Each number is 50 + 15 x the weight over its row's rms, rounded and kept within 0 to 99. Layers, rows and columns count from 0. The size before them is the row's rms in percent of the matrix's.

# layer 4 MLP up, 896x256, rms 0.161, rows 51-159, columns 192-255
098:55 54 37 26 67 52 64 80 49 58 70 66 62 54 59 48 21 34 27 78 37 75 37 51 42 25 45 41 53 55 43 42 64 39 58 79 54 75 49 59 21 52 54 70 64 41 23 51 50 48 41 38 60 43 44 21 51 55 63 38 34 35 61 36
103:34 56 72 41 54 65 50 70 36 32 49 37 42 42 52 77 49 56 61 22 51 59 70 43 76 50 49 67 61 74 38 49 80 47 68 32 57 30 54 50 56 46 45 60 50 57 51 50 35 43 56 25 24 68 24 57 55 46 14 24 42 40 47 30
100:40 49 42 57 54 50 34 66 70 61 72 45 56 52 53 54 43 50 34 50 60 55 54 52 68 63 31 70 44 23 60 21 53 63 27 55 49 19 71 55 43 37 57 68 42 56 48 51 67 36 53 61 25 59 65 29 27 36 54 34 55 11 37 50
089:47 88 53 38 44 20 29 45 47 61 61 27 51 38 55 54 48 46 73 66 15 36 51 51 37 37 34 30 58 49 66 38 46 50 57 45 58 32 45 67 62 37 55 63 63 78 72 59 44 79 22 40 53 19 38 46 37 59 35 41 31 41 53 31
100:38 49 47 41 27 67 80 39 66 57 22 32 46 42 65 36 55 42 48 14 59 37 41 57 41 65 46 58 43 63 57 69 45 52 45 37 54 57 29 55 55 37 29 53 49 61 30 39 27 45 40 70 52 62 65 73 30 56 32 47 49 29 48 61
106:55 32 63 58 65 33 60 61 48 34 42 38 52 67 49 17 40 47 32 42 50 29 74 36 38 49 54 52 69 36 34 41 61 38 80 64 71 33 29 46 58 30 50 86 30 69 41 41 52 22 35 79 73 59 52 44 84 50 62 54 46 46 55 40
093:57 47 66 46 34 66 36 48 10 49 69 43 58 47 61 60 29 52 41 52 60 76 58 41 34 41 37 60 39 56 52 48 23 42 49 48 17 73 32 59 71 45 27 39 49 75 49 50 41 45 66 45 31 70 65 54 46 42 43 60 52 43 53 71
113:43 43 31 49 45 83 49 13 54 46 60 35 45 46 17 59 14 37 38 27 40 56 67 43 39 37 53 59 29 65 76 69 79 60 40 47 50 39 54 55 55 28 32 43 28 44 57 50 25 60 54 51 45 15 59 38 37 43 38 57 53 67 44 55
095:56 36 08 39 55 67 32 74 60 47 66 34 55 49 57 48 27 46 46 43 32 51 29 69 24 54 37 29 51 59 52 55 74 00 86 32 29 69 54 52 46 62 69 78 66 57 34 50 30 56 38 57 49 62 44 38 29 30 38 66 57 67 52 45
105:56 46 45 54 48 42 37 52 61 30 85 59 53 19 27 23 59 31 28 57 60 28 59 61 34 57 34 23 47 58 56 38 64 34 60 57 54 29 65 40 22 33 39 17 61 77 68 58 48 39 36 51 50 36 97 53 70 41 51 67 40 53 68 93
100:40 57 43 22 23 67 33 42 63 48 71 53 63 59 39 44 35 40 51 41 39 52 67 51 59 35 43 54 59 36 70 52 73 29 68 49 29 55 36 13 59 49 49 55 35 45 56 53 18 42 52 69 48 59 38 34 68 44 42 38 68 45 54 43
103:56 53 53 58 80 18 52 49 30 69 66 58 57 54 36 75 45 52 45 74 31 60 38 64 47 41 45 55 37 51 65 62 80 53 35 49 59 31 54 46 46 17 64 70 48 59 54 47 30 58 29 71 64 24 37 73 64 58 53 42 44 77 48 45
093:40 78 15 36 58 61 81 37 41 74 53 38 43 36 42 34 57 36 51 56 36 72 39 48 58 75 59 23 27 66 46 39 26 35 66 69 36 48 42 63 48 60 61 31 48 81 20 69 52 24 57 76 59 54 40 47 31 45 49 80 62 74 43 72
111:37 49 44 35 46 43 60 53 19 56 69 16 39 38 33 25 27 36 35 30 34 78 38 77 65 39 66 45 34 51 38 74 56 51 67 63 77 59 57 57 39 46 30 57 51 60 59 46 59 60 64 58 37 25 74 55 47 53 62 70 59 58 46 29
110:43 61 54 45 25 71 51 43 37 36 58 72 63 61 51 58 52 53 87 61 74 41 61 62 60 50 73 49 32 37 36 56 39 55 15 65 70 34 58 32 63 33 66 48 58 45 37 39 59 55 35 33 45 41 37 64 36 41 41 68 55 68 84 47
107:38 48 63 47 52 46 40 44 35 40 84 01 55 45 14 25 40 29 30 60 51 61 61 57 32 69 78 71 37 71 36 35 59 53 39 62 60 24 47 34 62 76 57 54 40 54 61 36 50 57 51 70 39 46 59 42 40 32 77 45 49 56 38 14
095:53 65 79 81 37 56 39 41 44 28 46 50 49 54 47 38 75 68 57 60 42 38 60 74 46 66 47 47 17 54 38 41 51 51 40 58 42 46 59 61 23 40 56 54 50 52 74 46 65 29 62 59 58 22 40 40 43 33 47 59 53 57 44 36
102:67 68 65 50 49 72 63 39 61 50 36 33 32 34 14 45 50 39 37 63 63 58 47 26 64 30 56 31 94 53 52 53 71 24 72 31 80 47 41 68 24 28 32 42 21 53 57 61 36 71 42 57 44 51 65 53 66 61 45 45 37 43 42 38
093:47 16 43 62 44 58 47 32 66 80 56 37 40 43 53 22 55 51 63 45 47 71 54 30 48 29 38 71 39 75 45 45 59 37 68 51 61 28 71 64 34 53 48 67 59 43 82 71 61 55 52 66 55 50 53 47 64 59 35 34 65 52 02 34
104:45 72 52 72 51 65 47 21 64 52 74 68 57 40 56 82 52 36 56 43 36 52 33 43 35 75 31 60 70 36 56 39 27 71 40 69 66 34 54 62 46 27 46 20 69 07 64 54 68 58 29 75 62 51 43 60 64 41 70 55 42 42 57 44
097:56 50 46 52 50 39 32 44 54 41 26 40 48 43 60 69 34 55 58 50 51 56 82 63 34 43 84 52 46 51 49 33 46 39 56 42 49 59 53 65 50 38 27 50 48 48 61 68 73 26 37 59 38 36 36 42 61 29 16 15 44 46 53 22
099:68 50 65 66 63 58 44 37 69 75 38 50 47 39 31 42 27 48 49 38 46 39 41 78 59 41 59 47 25 39 60 70 53 82 17 66 42 60 40 72 76 79 55 63 48 40 54 41 70 34 81 61 52 56 61 37 81 73 11 44 35 52 58 82
096:49 40 66 45 65 46 72 31 70 27 54 78 54 34 52 77 44 27 33 57 79 68 67 58 38 57 47 32 42 62 52 54 16 73 19 77 42 29 29 59 24 57 67 51 40 50 63 76 47 42 70 48 64 26 37 57 44 56 77 33 50 22 41 44
097:31 49 55 47 63 13 42 48 50 50 24 51 50 35 66 42 78 60 45 34 62 46 59 64 57 56 54 19 49 69 47 33 70 30 80 24 74 06 91 42 61 23 76 60 37 75 40 50 52 35 70 76 54 40 59 38 30 50 38 43 63 34 48 64
098:67 52 53 30 53 17 44 13 25 62 52 14 42 18 49 74 44 48 43 26 32 46 23 45 63 83 32 57 30 49 37 48 46 47 45 67 53 39 26 51 40 49 52 77 46 48 45 22 32 75 42 44 47 59 57 51 55 63 66 75 46 57 30 40
096:35 75 68 61 28 51 38 40 41 47 65 41 24 20 58 59 48 62 54 58 59 53 70 44 56 54 62 71 31 21 69 35 43 65 45 58 22 52 33 24 52 54 59 42 61 58 60 63 55 56 48 62 42 53 70 37 64 88 42 65 65 54 59 46
098:48 56 49 81 45 59 26 46 42 59 50 53 19 41 32 60 72 77 69 33 34 44 47 45 11 54 52 27 44 36 86 60 70 69 48 46 46 34 55 50 66 44 09 42 27 48 31 49 44 51 55 47 38 32 35 65 83 69 45 44 68 53 55 44
101:60 84 39 81 60 72 25 35 49 32 66 63 47 39 44 70 39 45 35 32 49 44 51 52 46 58 32 49 43 69 52 37 52 76 45 63 57 45 43 36 85 40 59 44 51 73 62 45 22 27 40 53 50 45 67 42 41 62 84 55 43 33 47 48
098:20 45 47 33 22 76 46 71 69 49 42 45 52 52 45 46 56 51 51 45 37 46 55 71 40 50 67 35 66 43 62 68 85 52 35 37 65 34 64 43 45 57 83 51 48 65 51 58 65 61 22 87 53 71 67 39 57 09 35 57 62 31 63 28
101:41 67 57 73 33 65 33 41 42 66 33 34 57 00 51 43 39 53 29 33 33 45 77 37 68 47 31 70 38 54 39 78 47 54 48 25 48 59 46 49 55 42 75 39 75 60 45 55 48 39 50 61 33 41 55 66 24 65 32 58 58 29 69 74
099:54 59 77 14 52 46 62 37 32 47 56 36 60 66 28 61 45 33 58 69 42 51 60 30 44 32 49 30 46 44 37 28 56 58 72 62 47 25 44 32 47 71 50 63 59 83 50 53 52 73 66 59 60 56 65 42 54 43 54 70 45 40 85 68
093:51 41 53 63 59 53 59 74 47 65 69 59 48 44 41 68 48 63 30 80 54 71 43 43 63 55 47 62 67 42 52 44 19 49 59 31 62 65 44 16 48 45 19 51 55 59 59 68 44 53 58 91 67 58 68 24 49 12 43 54 47 66 46 57
097:43 42 58 56 72 38 68 62 67 22 78 55 26 18 53 49 42 71 68 58 67 55 66 45 54 81 44 59 40 45 52 34 50 47 29 39 74 46 38 49 64 46 67 64 38 60 41 52 60 42 25 46 45 28 58 35 52 48 48 30 45 24 32 50
098:39 51 57 57 67 65 63 36 63 33 50 52 31 54 35 43 57 49 43 50 46 37 39 14 50 43 47 33 36 60 63 37 33 47 37 35 43 61 66 37 37 41 43 35 52 40 11 68 77 45 35 87 56 64 47 30 58 23 49 48 25 58 73 39
100:66 78 51 39 56 48 53 42 35 52 44 71 18 50 50 65 47 32 46 65 19 46 38 26 73 32 37 82 60 37 57 55 38 55 48 57 25 46 29 38 66 45 34 56 44 76 42 46 64 65 47 73 32 55 75 48 59 49 30 43 40 69 26 31
096:58 69 57 69 43 19 48 60 50 39 47 48 61 59 60 35 29 36 34 58 37 36 28 65 65 30 41 37 65 66 15 78 68 36 25 53 55 33 57 67 76 45 57 55 66 60 61 26 47 62 65 71 52 22 47 49 25 61 56 68 60 47 71 46
102:42 76 47 44 55 47 50 34 54 57 61 46 63 63 50 43 40 44 33 64 41 36 61 46 59 63 41 83 45 37 51 52 59 58 75 61 51 33 34 57 39 62 54 57 31 48 54 59 58 47 46 24 57 25 47 23 44 35 49 57 24 38 55 70
106:32 70 31 31 37 67 46 47 74 42 52 44 40 59 63 46 46 56 55 54 63 59 44 65 54 40 60 50 56 72 52 25 65 63 31 68 29 43 57 54 30 56 50 67 25 42 38 37 34 07 46 43 32 52 43 31 62 49 92 54 58 62 46 62
101:44 43 78 53 53 42 43 55 25 27 65 43 36 52 31 37 41 45 50 60 34 28 37 14 58 59 57 38 50 78 40 67 63 67 47 58 76 57 62 46 70 49 34 64 56 45 57 43 49 46 35 27 50 53 51 42 57 69 53 29 39 26 64 90
099:47 62 52 53 59 39 39 26 67 48 44 47 40 55 62 32 57 50 44 64 15 47 14 27 53 82 66 54 34 59 65 45 45 60 58 61 73 20 34 55 44 47 83 68 34 19 74 51 74 33 45 56 67 47 51 53 52 38 75 51 65 21 39 61
096:77 51 50 53 49 61 45 47 29 64 44 39 35 52 52 56 43 45 34 40 69 45 59 52 52 68 73 55 50 71 43 23 33 35 31 76 29 44 41 21 43 39 40 34 52 47 66 74 58 36 50 47 45 38 84 58 23 70 42 43 34 50 69 53
091:53 45 66 83 39 49 55 60 49 70 54 62 66 39 58 64 39 72 85 66 63 31 51 34 58 56 25 40 55 58 23 49 30 74 44 59 13 49 49 19 45 59 47 64 48 32 58 60 27 20 59 26 74 32 46 38 48 34 58 34 22 33 32 31
101:72 62 48 64 71 41 39 55 54 22 77 24 58 52 91 62 51 63 41 51 32 65 47 48 40 54 18 69 26 43 11 67 60 55 30 53 56 66 42 60 46 46 32 62 52 48 35 42 58 83 49 47 61 34 50 75 39 42 47 47 56 36 33 51
100:31 32 55 44 53 67 46 74 55 36 51 57 66 28 70 43 81 62 79 66 71 65 54 45 59 31 10 70 61 52 37 40 41 30 71 40 55 50 25 42 28 63 66 52 46 47 70 81 49 42 28 59 39 47 58 49 51 73 39 26 53 57 30 58
093:58 28 48 40 23 20 66 67 39 45 32 32 54 42 09 80 53 81 33 43 43 47 41 51 59 48 54 46 65 33 60 48 55 48 28 68 68 35 21 48 58 34 62 69 70 48 71 43 29 77 30 81 43 58 41 34 27 35 31 33 86 75 48 48
102:81 60 10 52 58 61 77 31 55 12 39 43 09 68 53 25 94 57 27 71 70 68 68 21 34 44 61 43 77 51 52 46 80 58 41 44 51 55 45 46 64 48 63 63 69 53 67 40 43 65 42 55 29 56 70 44 72 65 28 54 55 52 30 76
101:40 57 48 42 46 51 50 56 60 34 45 58 70 49 54 50 10 49 58 30 62 78 44 68 41 49 66 60 50 46 54 44 36 69 52 69 41 42 32 37 36 54 61 62 26 57 49 19 55 33 70 83 47 59 62 39 39 15 61 51 34 43 36 63
105:38 65 47 38 49 39 31 56 52 60 73 52 49 43 57 42 75 50 74 16 72 59 73 46 73 48 62 47 66 56 47 67 41 72 53 56 59 32 61 56 65 44 07 28 66 58 37 38 31 54 62 53 66 57 65 48 10 29 43 47 26 05 69 40
093:25 41 38 36 39 66 46 57 51 55 54 43 71 48 47 61 49 65 68 49 48 59 45 59 43 56 28 51 41 28 35 56 51 31 72 44 59 73 50 48 36 35 50 52 49 52 56 19 24 62 69 55 42 54 55 20 53 19 54 49 25 48 44 72
112:52 48 46 63 50 49 70 45 49 72 64 45 32 48 41 58 34 33 90 52 29 78 41 62 62 59 50 42 64 47 52 36 58 56 36 51 54 44 41 53 77 34 47 53 58 42 59 67 14 38 52 29 60 48 52 32 36 43 49 38 33 51 75 36
104:25 56 59 58 40 47 63 71 26 56 37 55 47 30 55 37 25 55 33 49 40 47 55 48 39 67 41 45 53 46 40 59 58 67 87 37 27 22 43 69 61 41 63 44 70 33 64 39 50 54 75 53 65 44 45 53 34 63 57 39 41 54 63 42
095:43 60 47 71 67 38 27 60 30 48 56 29 54 25 46 61 30 60 41 49 67 45 53 29 44 33 32 30 67 63 68 60 75 62 61 47 40 29 68 37 45 48 46 37 60 60 57 74 33 50 25 39 50 32 54 49 44 43 43 38 61 51 63 37
099:55 69 93 48 29 37 22 47 38 61 60 48 62 39 77 50 61 54 76 48 43 66 28 47 38 68 63 44 46 44 41 59 50 41 69 48 51 50 58 56 41 52 55 43 59 48 33 64 86 45 78 50 69 37 44 43 62 21 37 54 68 41 64 44
095:43 80 20 63 46 79 46 55 72 35 67 34 26 62 26 47 48 60 51 72 39 55 26 43 49 51 46 54 56 78 47 63 75 37 53 59 75 51 62 59 49 53 81 29 54 49 37 50 30 54 40 93 23 77 68 68 42 64 27 17 53 65 58 51
108:28 38 25 66 50 45 67 59 34 44 64 50 48 67 59 55 72 50 57 63 63 45 51 51 25 36 76 61 44 77 23 62 53 62 71 64 36 56 60 86 18 58 28 50 29 70 47 48 21 51 30 72 60 33 64 51 33 27 69 64 52 54 27 17
104:49 43 34 63 68 47 60 39 52 32 58 26 42 47 69 55 43 63 32 38 54 65 34 63 32 86 31 68 19 74 61 22 57 35 31 39 63 75 62 46 60 73 63 77 53 48 43 46 57 23 43 64 51 48 54 83 33 54 38 20 30 55 28 48
094:15 61 48 66 73 67 60 76 58 52 64 40 27 53 50 68 49 69 08 46 35 48 59 58 66 61 29 37 32 33 79 22 29 32 41 66 32 27 44 45 36 59 42 43 38 53 40 83 37 55 47 66 87 51 54 72 72 68 43 35 31 61 54 34
108:55 61 50 48 41 37 41 44 62 36 39 68 49 59 23 52 39 46 43 69 79 42 62 63 40 79 41 34 39 74 51 48 43 42 28 41 55 39 69 16 31 51 55 44 52 24 86 82 66 65 47 42 59 50 36 46 48 31 54 56 39 77 47 71
099:38 52 53 41 69 29 68 50 24 52 56 62 59 45 42 54 49 49 47 53 75 55 47 29 47 15 56 49 50 48 73 28 42 40 37 36 21 43 41 46 67 61 35 61 42 43 73 52 20 66 54 43 51 30 66 22 29 77 40 62 45 64 40 48
104:36 74 42 41 33 58 59 31 47 21 45 56 30 61 38 41 46 69 65 52 53 53 42 43 52 54 55 67 65 36 41 34 64 30 73 18 43 51 36 49 62 25 66 37 41 43 40 55 61 37 44 72 47 35 46 53 35 46 56 38 51 41 72 51
094:42 87 40 48 62 41 22 67 55 60 18 56 65 51 21 58 51 69 28 39 47 67 28 60 53 48 69 61 52 68 56 20 57 42 24 42 51 33 44 21 69 52 41 50 69 57 55 66 51 38 56 66 49 37 42 52 40 51 62 34 67 32 51 41
093:30 52 45 70 64 58 43 28 65 56 23 38 23 69 52 49 46 51 44 78 72 56 56 34 49 69 39 66 07 44 35 50 36 80 62 49 69 45 37 42 45 42 35 30 62 36 21 22 41 53 49 59 50 54 51 58 33 60 25 52 45 51 33 41
104:36 68 59 63 47 54 41 36 68 40 71 36 23 57 20 48 35 59 33 62 29 45 30 43 44 28 57 37 64 50 50 49 64 49 54 83 63 48 51 57 65 54 45 53 57 63 52 40 60 32 61 72 38 41 74 18 44 44 54 46 30 21 74 70
092:55 74 69 47 56 12 36 39 31 59 62 78 33 37 53 61 46 50 67 40 43 92 44 44 25 51 72 38 36 39 37 52 38 62 60 59 64 26 58 45 55 59 35 60 37 53 65 32 68 89 56 58 54 35 50 43 42 73 48 64 57 61 34 44
099:65 50 59 38 53 63 54 37 45 29 49 83 46 46 28 27 57 71 44 29 46 50 31 42 38 80 57 52 14 77 60 50 37 54 30 53 52 54 20 01 35 40 45 77 36 37 70 40 46 35 26 61 49 71 64 69 59 71 69 73 66 51 36 68
095:25 58 92 41 43 42 43 49 44 54 42 43 61 50 20 36 23 46 55 36 50 46 41 41 43 38 29 59 50 45 85 95 37 40 48 43 31 38 67 61 43 61 50 47 52 41 37 38 48 67 61 41 66 37 47 62 20 56 53 76 63 59 44 38
103:50 37 44 62 64 77 46 38 76 48 25 58 30 63 56 23 46 41 37 70 48 73 32 62 52 50 64 41 36 65 42 51 45 32 57 59 43 49 47 43 59 30 51 56 55 68 28 78 59 50 54 66 59 34 74 75 59 41 74 48 34 38 30 31
107:41 41 45 36 54 48 65 68 44 65 53 42 57 32 45 73 37 75 62 47 43 54 34 48 37 43 43 56 57 69 32 34 35 46 88 56 53 51 77 61 26 52 63 39 42 61 66 28 44 27 50 32 59 41 54 42 35 55 42 42 81 56 27 48
099:53 55 54 51 13 63 51 61 41 12 38 31 69 48 46 44 61 51 48 38 67 49 52 61 45 50 23 42 49 52 32 52 49 53 52 40 84 61 36 55 80 46 49 47 34 69 60 54 50 33 71 39 56 36 73 36 59 59 23 37 58 35 46 41
084:41 41 54 51 39 50 48 57 61 66 40 39 42 43 35 37 60 44 61 49 29 29 44 62 23 44 67 57 23 51 39 50 63 85 40 66 80 39 23 63 36 54 33 52 46 53 58 66 53 52 59 54 59 43 57 60 67 63 40 55 52 30 36 63
098:54 40 65 61 30 67 70 38 33 43 34 47 34 65 44 33 39 61 44 59 53 61 62 33 32 49 62 45 41 80 40 47 69 48 49 46 27 51 40 65 27 45 27 37 57 57 55 51 25 25 69 51 49 15 42 47 63 81 62 64 41 66 36 71
099:46 73 56 23 52 54 23 78 47 35 60 57 42 78 47 13 57 19 59 56 23 80 56 66 29 46 43 63 68 64 39 49 52 45 81 43 50 59 36 41 45 44 58 52 56 47 24 50 53 18 41 43 65 54 28 46 45 46 44 52 30 32 74 26
097:52 56 60 43 41 39 41 43 25 43 60 46 62 52 51 44 54 45 71 45 63 65 45 30 34 70 63 47 51 62 30 29 47 71 53 46 71 54 79 84 40 45 27 37 27 46 57 64 54 41 61 33 47 76 48 58 44 41 58 42 56 48 12 16
094:59 77 50 42 70 32 43 43 37 60 24 49 30 85 35 40 64 57 71 45 47 41 50 41 61 44 53 66 33 57 37 45 78 66 46 36 34 30 48 55 41 22 58 58 55 64 63 33 00 44 65 57 50 73 28 50 53 53 56 43 46 53 50 51
101:71 72 71 68 36 55 57 53 63 33 50 41 53 40 28 39 20 44 45 52 76 46 62 62 28 50 37 58 55 50 45 64 67 44 89 36 52 29 44 50 69 52 37 50 41 67 50 41 43 56 51 55 31 21 46 46 43 45 43 71 69 62 26 80
104:37 52 58 54 53 48 52 56 58 53 43 64 44 64 56 35 17 46 48 45 54 46 56 78 46 45 40 64 54 40 43 38 94 45 66 16 54 50 50 74 30 35 75 66 49 47 49 43 59 60 25 69 49 50 26 47 66 31 42 38 62 61 49 44
098:56 63 35 45 53 52 66 41 36 49 68 33 44 57 72 49 39 56 42 58 25 61 69 70 20 59 34 57 32 71 54 41 75 61 54 65 55 82 39 68 45 51 60 60 35 34 57 48 34 74 28 40 52 58 61 62 32 61 53 58 45 47 59 35
098:74 89 47 48 52 32 38 43 34 35 64 55 53 24 31 53 39 60 73 37 32 53 24 58 48 13 38 47 60 36 68 49 72 55 51 62 56 73 28 26 44 41 48 51 17 33 78 63 33 66 55 52 81 36 34 64 46 59 59 64 37 61 49 68
083:52 68 62 56 50 47 33 56 43 59 68 37 02 64 38 23 42 47 48 32 23 37 83 49 55 36 21 78 57 32 40 59 75 43 76 52 58 64 67 47 44 32 52 36 54 41 30 58 54 57 39 50 62 56 70 61 54 80 34 23 47 70 37 41
102:52 37 73 62 37 27 44 60 66 55 53 38 44 70 51 27 51 67 64 55 25 59 26 27 27 47 44 60 54 43 56 54 56 64 61 65 41 54 62 47 45 22 51 55 49 60 40 17 76 58 43 55 42 41 57 58 66 35 71 39 32 62 70 52
105:53 47 52 68 45 82 63 47 42 47 70 31 47 78 38 46 66 49 18 43 52 44 44 62 69 58 64 24 38 54 50 53 59 69 43 90 69 64 19 50 59 49 34 43 65 77 16 50 47 42 37 60 54 60 63 61 61 47 65 47 40 30 34 50
096:61 67 70 65 52 31 52 49 56 63 45 39 27 50 32 47 32 64 51 42 78 61 40 46 59 61 22 58 43 21 33 34 38 73 49 22 52 46 74 28 45 66 44 37 50 34 12 60 61 45 52 43 53 31 30 47 51 50 46 60 66 30 82 41
093:41 47 20 33 64 49 61 60 58 23 52 43 45 59 24 36 51 63 44 52 37 45 27 62 69 52 48 54 94 49 49 56 41 43 54 45 54 53 32 39 63 53 65 42 54 53 35 24 44 45 47 37 70 53 45 62 06 79 41 60 37 39 82 55
101:46 65 54 72 25 52 30 48 46 57 58 46 41 67 64 50 67 26 87 36 46 50 52 37 29 44 48 42 25 44 20 22 47 49 38 70 39 45 58 39 57 89 66 52 56 66 41 45 43 23 55 58 50 47 42 60 37 34 46 67 56 35 44 26
102:61 37 57 40 29 39 52 49 42 29 71 48 39 68 35 33 35 57 61 35 58 47 26 49 57 40 59 16 63 20 44 60 39 33 40 56 43 42 45 47 46 45 43 74 61 56 59 63 38 56 70 58 55 62 53 61 27 43 49 23 65 41 36 51
101:27 62 54 24 29 30 44 37 52 57 20 51 39 63 59 52 32 66 60 43 69 53 51 66 41 42 25 43 21 45 54 37 56 64 34 59 48 27 39 44 53 44 48 74 54 31 42 34 41 53 41 37 64 50 31 77 34 54 44 81 50 46 65 72
101:45 89 66 58 53 64 40 49 48 70 36 58 46 63 56 53 56 53 54 64 12 36 42 39 36 64 43 30 54 39 41 72 60 43 50 54 62 59 44 53 23 50 58 60 83 48 33 48 37 56 48 37 47 42 42 53 51 44 62 32 69 75 46 46
113:66 48 41 64 64 19 58 37 29 45 63 60 19 58 41 73 55 59 29 59 57 47 60 50 51 41 28 50 41 57 23 46 73 55 29 49 37 52 46 40 74 43 66 46 72 48 72 67 15 44 42 69 54 33 63 41 62 65 68 99 17 52 45 71
101:59 52 53 55 62 34 63 47 50 43 28 39 32 37 51 20 29 45 33 38 17 71 48 39 71 56 17 42 74 50 33 69 47 44 28 30 59 27 30 55 50 40 32 66 51 57 70 45 73 56 53 66 56 56 57 40 54 56 42 66 35 66 56 31
101:44 39 43 35 41 63 43 99 50 33 62 33 53 38 42 48 33 63 40 56 35 46 44 73 42 26 41 27 46 62 33 42 63 42 76 41 39 31 48 71 34 55 41 56 33 39 50 36 39 27 55 32 39 46 51 44 15 58 68 36 77 62 57 58
099:29 48 26 72 42 00 69 63 29 59 69 65 13 44 30 60 33 38 51 41 66 56 61 60 51 39 68 66 39 59 56 43 68 42 45 57 55 26 60 24 15 49 55 41 63 56 54 42 59 50 47 67 55 31 48 45 37 35 31 48 65 59 40 41
099:52 62 53 34 54 21 58 58 54 52 55 58 35 40 55 51 46 85 46 62 63 19 69 68 49 42 50 61 48 29 50 73 46 63 48 53 20 81 46 50 63 62 26 85 40 52 67 44 47 53 51 85 75 57 28 20 45 44 56 25 52 62 56 57
094:55 46 74 34 55 37 54 81 37 84 61 49 31 45 32 66 58 37 71 20 28 56 52 46 45 38 32 57 54 28 52 73 63 36 73 38 38 47 53 36 76 42 49 40 58 32 52 48 25 61 61 29 41 52 54 38 32 67 70 61 47 68 40 43
098:42 55 56 47 73 57 56 72 54 65 53 59 49 14 36 44 67 36 59 59 33 60 47 52 54 43 51 72 50 51 46 66 57 55 76 31 86 72 36 41 16 50 60 40 66 53 63 56 23 40 61 66 61 55 51 50 46 34 43 67 45 51 35 27
099:28 54 66 55 50 40 52 90 22 59 41 29 64 27 36 61 41 64 77 99 60 50 63 38 44 41 58 77 44 49 44 58 37 59 73 08 61 71 60 42 41 56 44 46 33 55 50 56 31 51 46 64 23 43 43 59 49 45 74 37 51 51 67 42
107:55 49 67 26 61 31 57 57 45 47 65 57 72 75 64 60 55 71 48 53 53 52 59 61 39 43 49 41 39 68 42 73 56 63 45 51 24 75 55 36 53 63 64 61 70 25 49 62 46 44 18 69 79 55 41 47 49 49 32 32 54 52 42 55
102:68 83 42 43 46 49 46 28 55 57 52 63 60 60 48 45 27 58 56 45 57 48 20 56 59 63 41 51 32 46 43 53 51 26 74 54 71 69 46 31 39 65 60 52 55 45 42 61 35 24 50 32 46 73 68 32 66 66 25 55 56 82 53 65
104:43 70 42 34 27 50 24 18 59 33 56 67 48 42 79 55 42 49 17 68 46 63 56 44 24 53 22 62 28 45 41 70 30 35 70 74 51 50 46 46 30 56 47 61 51 32 73 43 52 49 33 67 36 55 74 39 57 63 58 11 35 47 44 55
109:78 44 74 60 72 54 54 20 48 67 49 70 59 50 48 50 42 24 72 29 60 47 47 48 25 39 45 53 47 37 56 62 58 56 43 34 71 39 48 40 41 68 58 49 63 47 37 69 54 73 47 39 66 53 60 38 66 62 27 46 40 30 68 39
113:77 41 61 54 33 19 52 47 47 72 47 17 56 50 58 48 51 42 59 38 37 51 33 43 66 74 43 52 63 49 59 43 72 40 51 49 58 40 26 55 21 53 43 65 48 40 71 56 67 27 77 58 39 79 59 77 49 33 39 40 45 46 63 27
098:43 55 32 55 30 68 66 68 16 50 60 58 55 85 39 43 32 62 72 79 49 41 51 22 48 56 35 48 64 61 43 48 40 40 72 45 20 47 59 61 62 56 48 67 58 51 66 53 38 49 28 75 34 29 40 28 11 52 34 64 57 36 69 78
095:51 54 55 62 64 13 56 50 31 34 25 59 56 13 64 61 46 41 42 52 45 57 39 52 22 59 46 44 70 56 63 46 75 43 72 27 72 59 59 56 58 41 49 67 49 68 61 59 49 44 38 53 46 64 89 35 20 63 37 84 56 56 43 69
106:56 28 45 54 44 61 43 45 43 55 44 51 46 36 39 35 59 43 37 46 43 45 40 66 51 47 59 02 53 70 41 08 55 72 41 49 66 69 44 35 39 35 85 46 48 48 52 38 27 52 55 62 42 75 51 72 06 82 39 63 61 67 64 49
095:43 55 49 31 74 77 29 39 46 58 83 53 31 48 28 74 67 49 39 44 57 57 71 53 39 73 35 87 26 25 61 60 48 54 58 52 38 38 46 49 44 27 78 81 77 41 24 47 75 44 54 66 54 34 61 54 36 41 38 71 56 62 64 67
086:59 80 52 57 45 57 49 45 33 48 34 80 37 45 40 38 42 36 41 51 49 45 46 52 11 42 57 45 88 47 44 46 52 31 71 40 70 45 44 48 45 39 37 59 72 29 57 65 58 40 62 35 55 55 73 29 89 56 59 72 37 38 40 51
104:42 40 43 56 58 59 23 60 37 45 64 63 72 66 78 31 24 28 53 69 82 63 59 37 37 48 59 85 47 67 51 42 37 58 45 60 45 52 44 55 37 60 62 63 55 74 48 62 44 27 74 42 47 38 60 58 56 71 65 79 62 26 49 44
101:72 78 55 52 34 27 53 66 96 38 15 66 63 38 64 54 45 64 50 54 51 60 52 68 37 43 59 43 43 46 36 19 37 53 46 39 43 46 62 66 56 48 46 56 49 34 47 54 32 57 47 65 33 25 62 87 49 77 24 49 26 35 60 49
096:69 49 72 52 58 80 58 58 27 50 43 23 57 34 06 47 51 43 40 55 69 59 78 40 43 18 41 25 61 74 51 23 58 55 60 46 67 61 66 31 40 76 46 63 62 26 56 30 36 17 32 19 52 35 49 58 31 69 38 64 46 62 47 79
101:79 45 61 08 65 25 50 55 60 61 57 45 31 33 38 67 33 37 61 34 51 62 21 49 23 21 58 45 43 24 47 59 51 16 50 48 45 42 30 31 33 64 63 61 41 56 73 60 53 55 53 38 27 29 64 36 48 48 63 49 62 77 25 48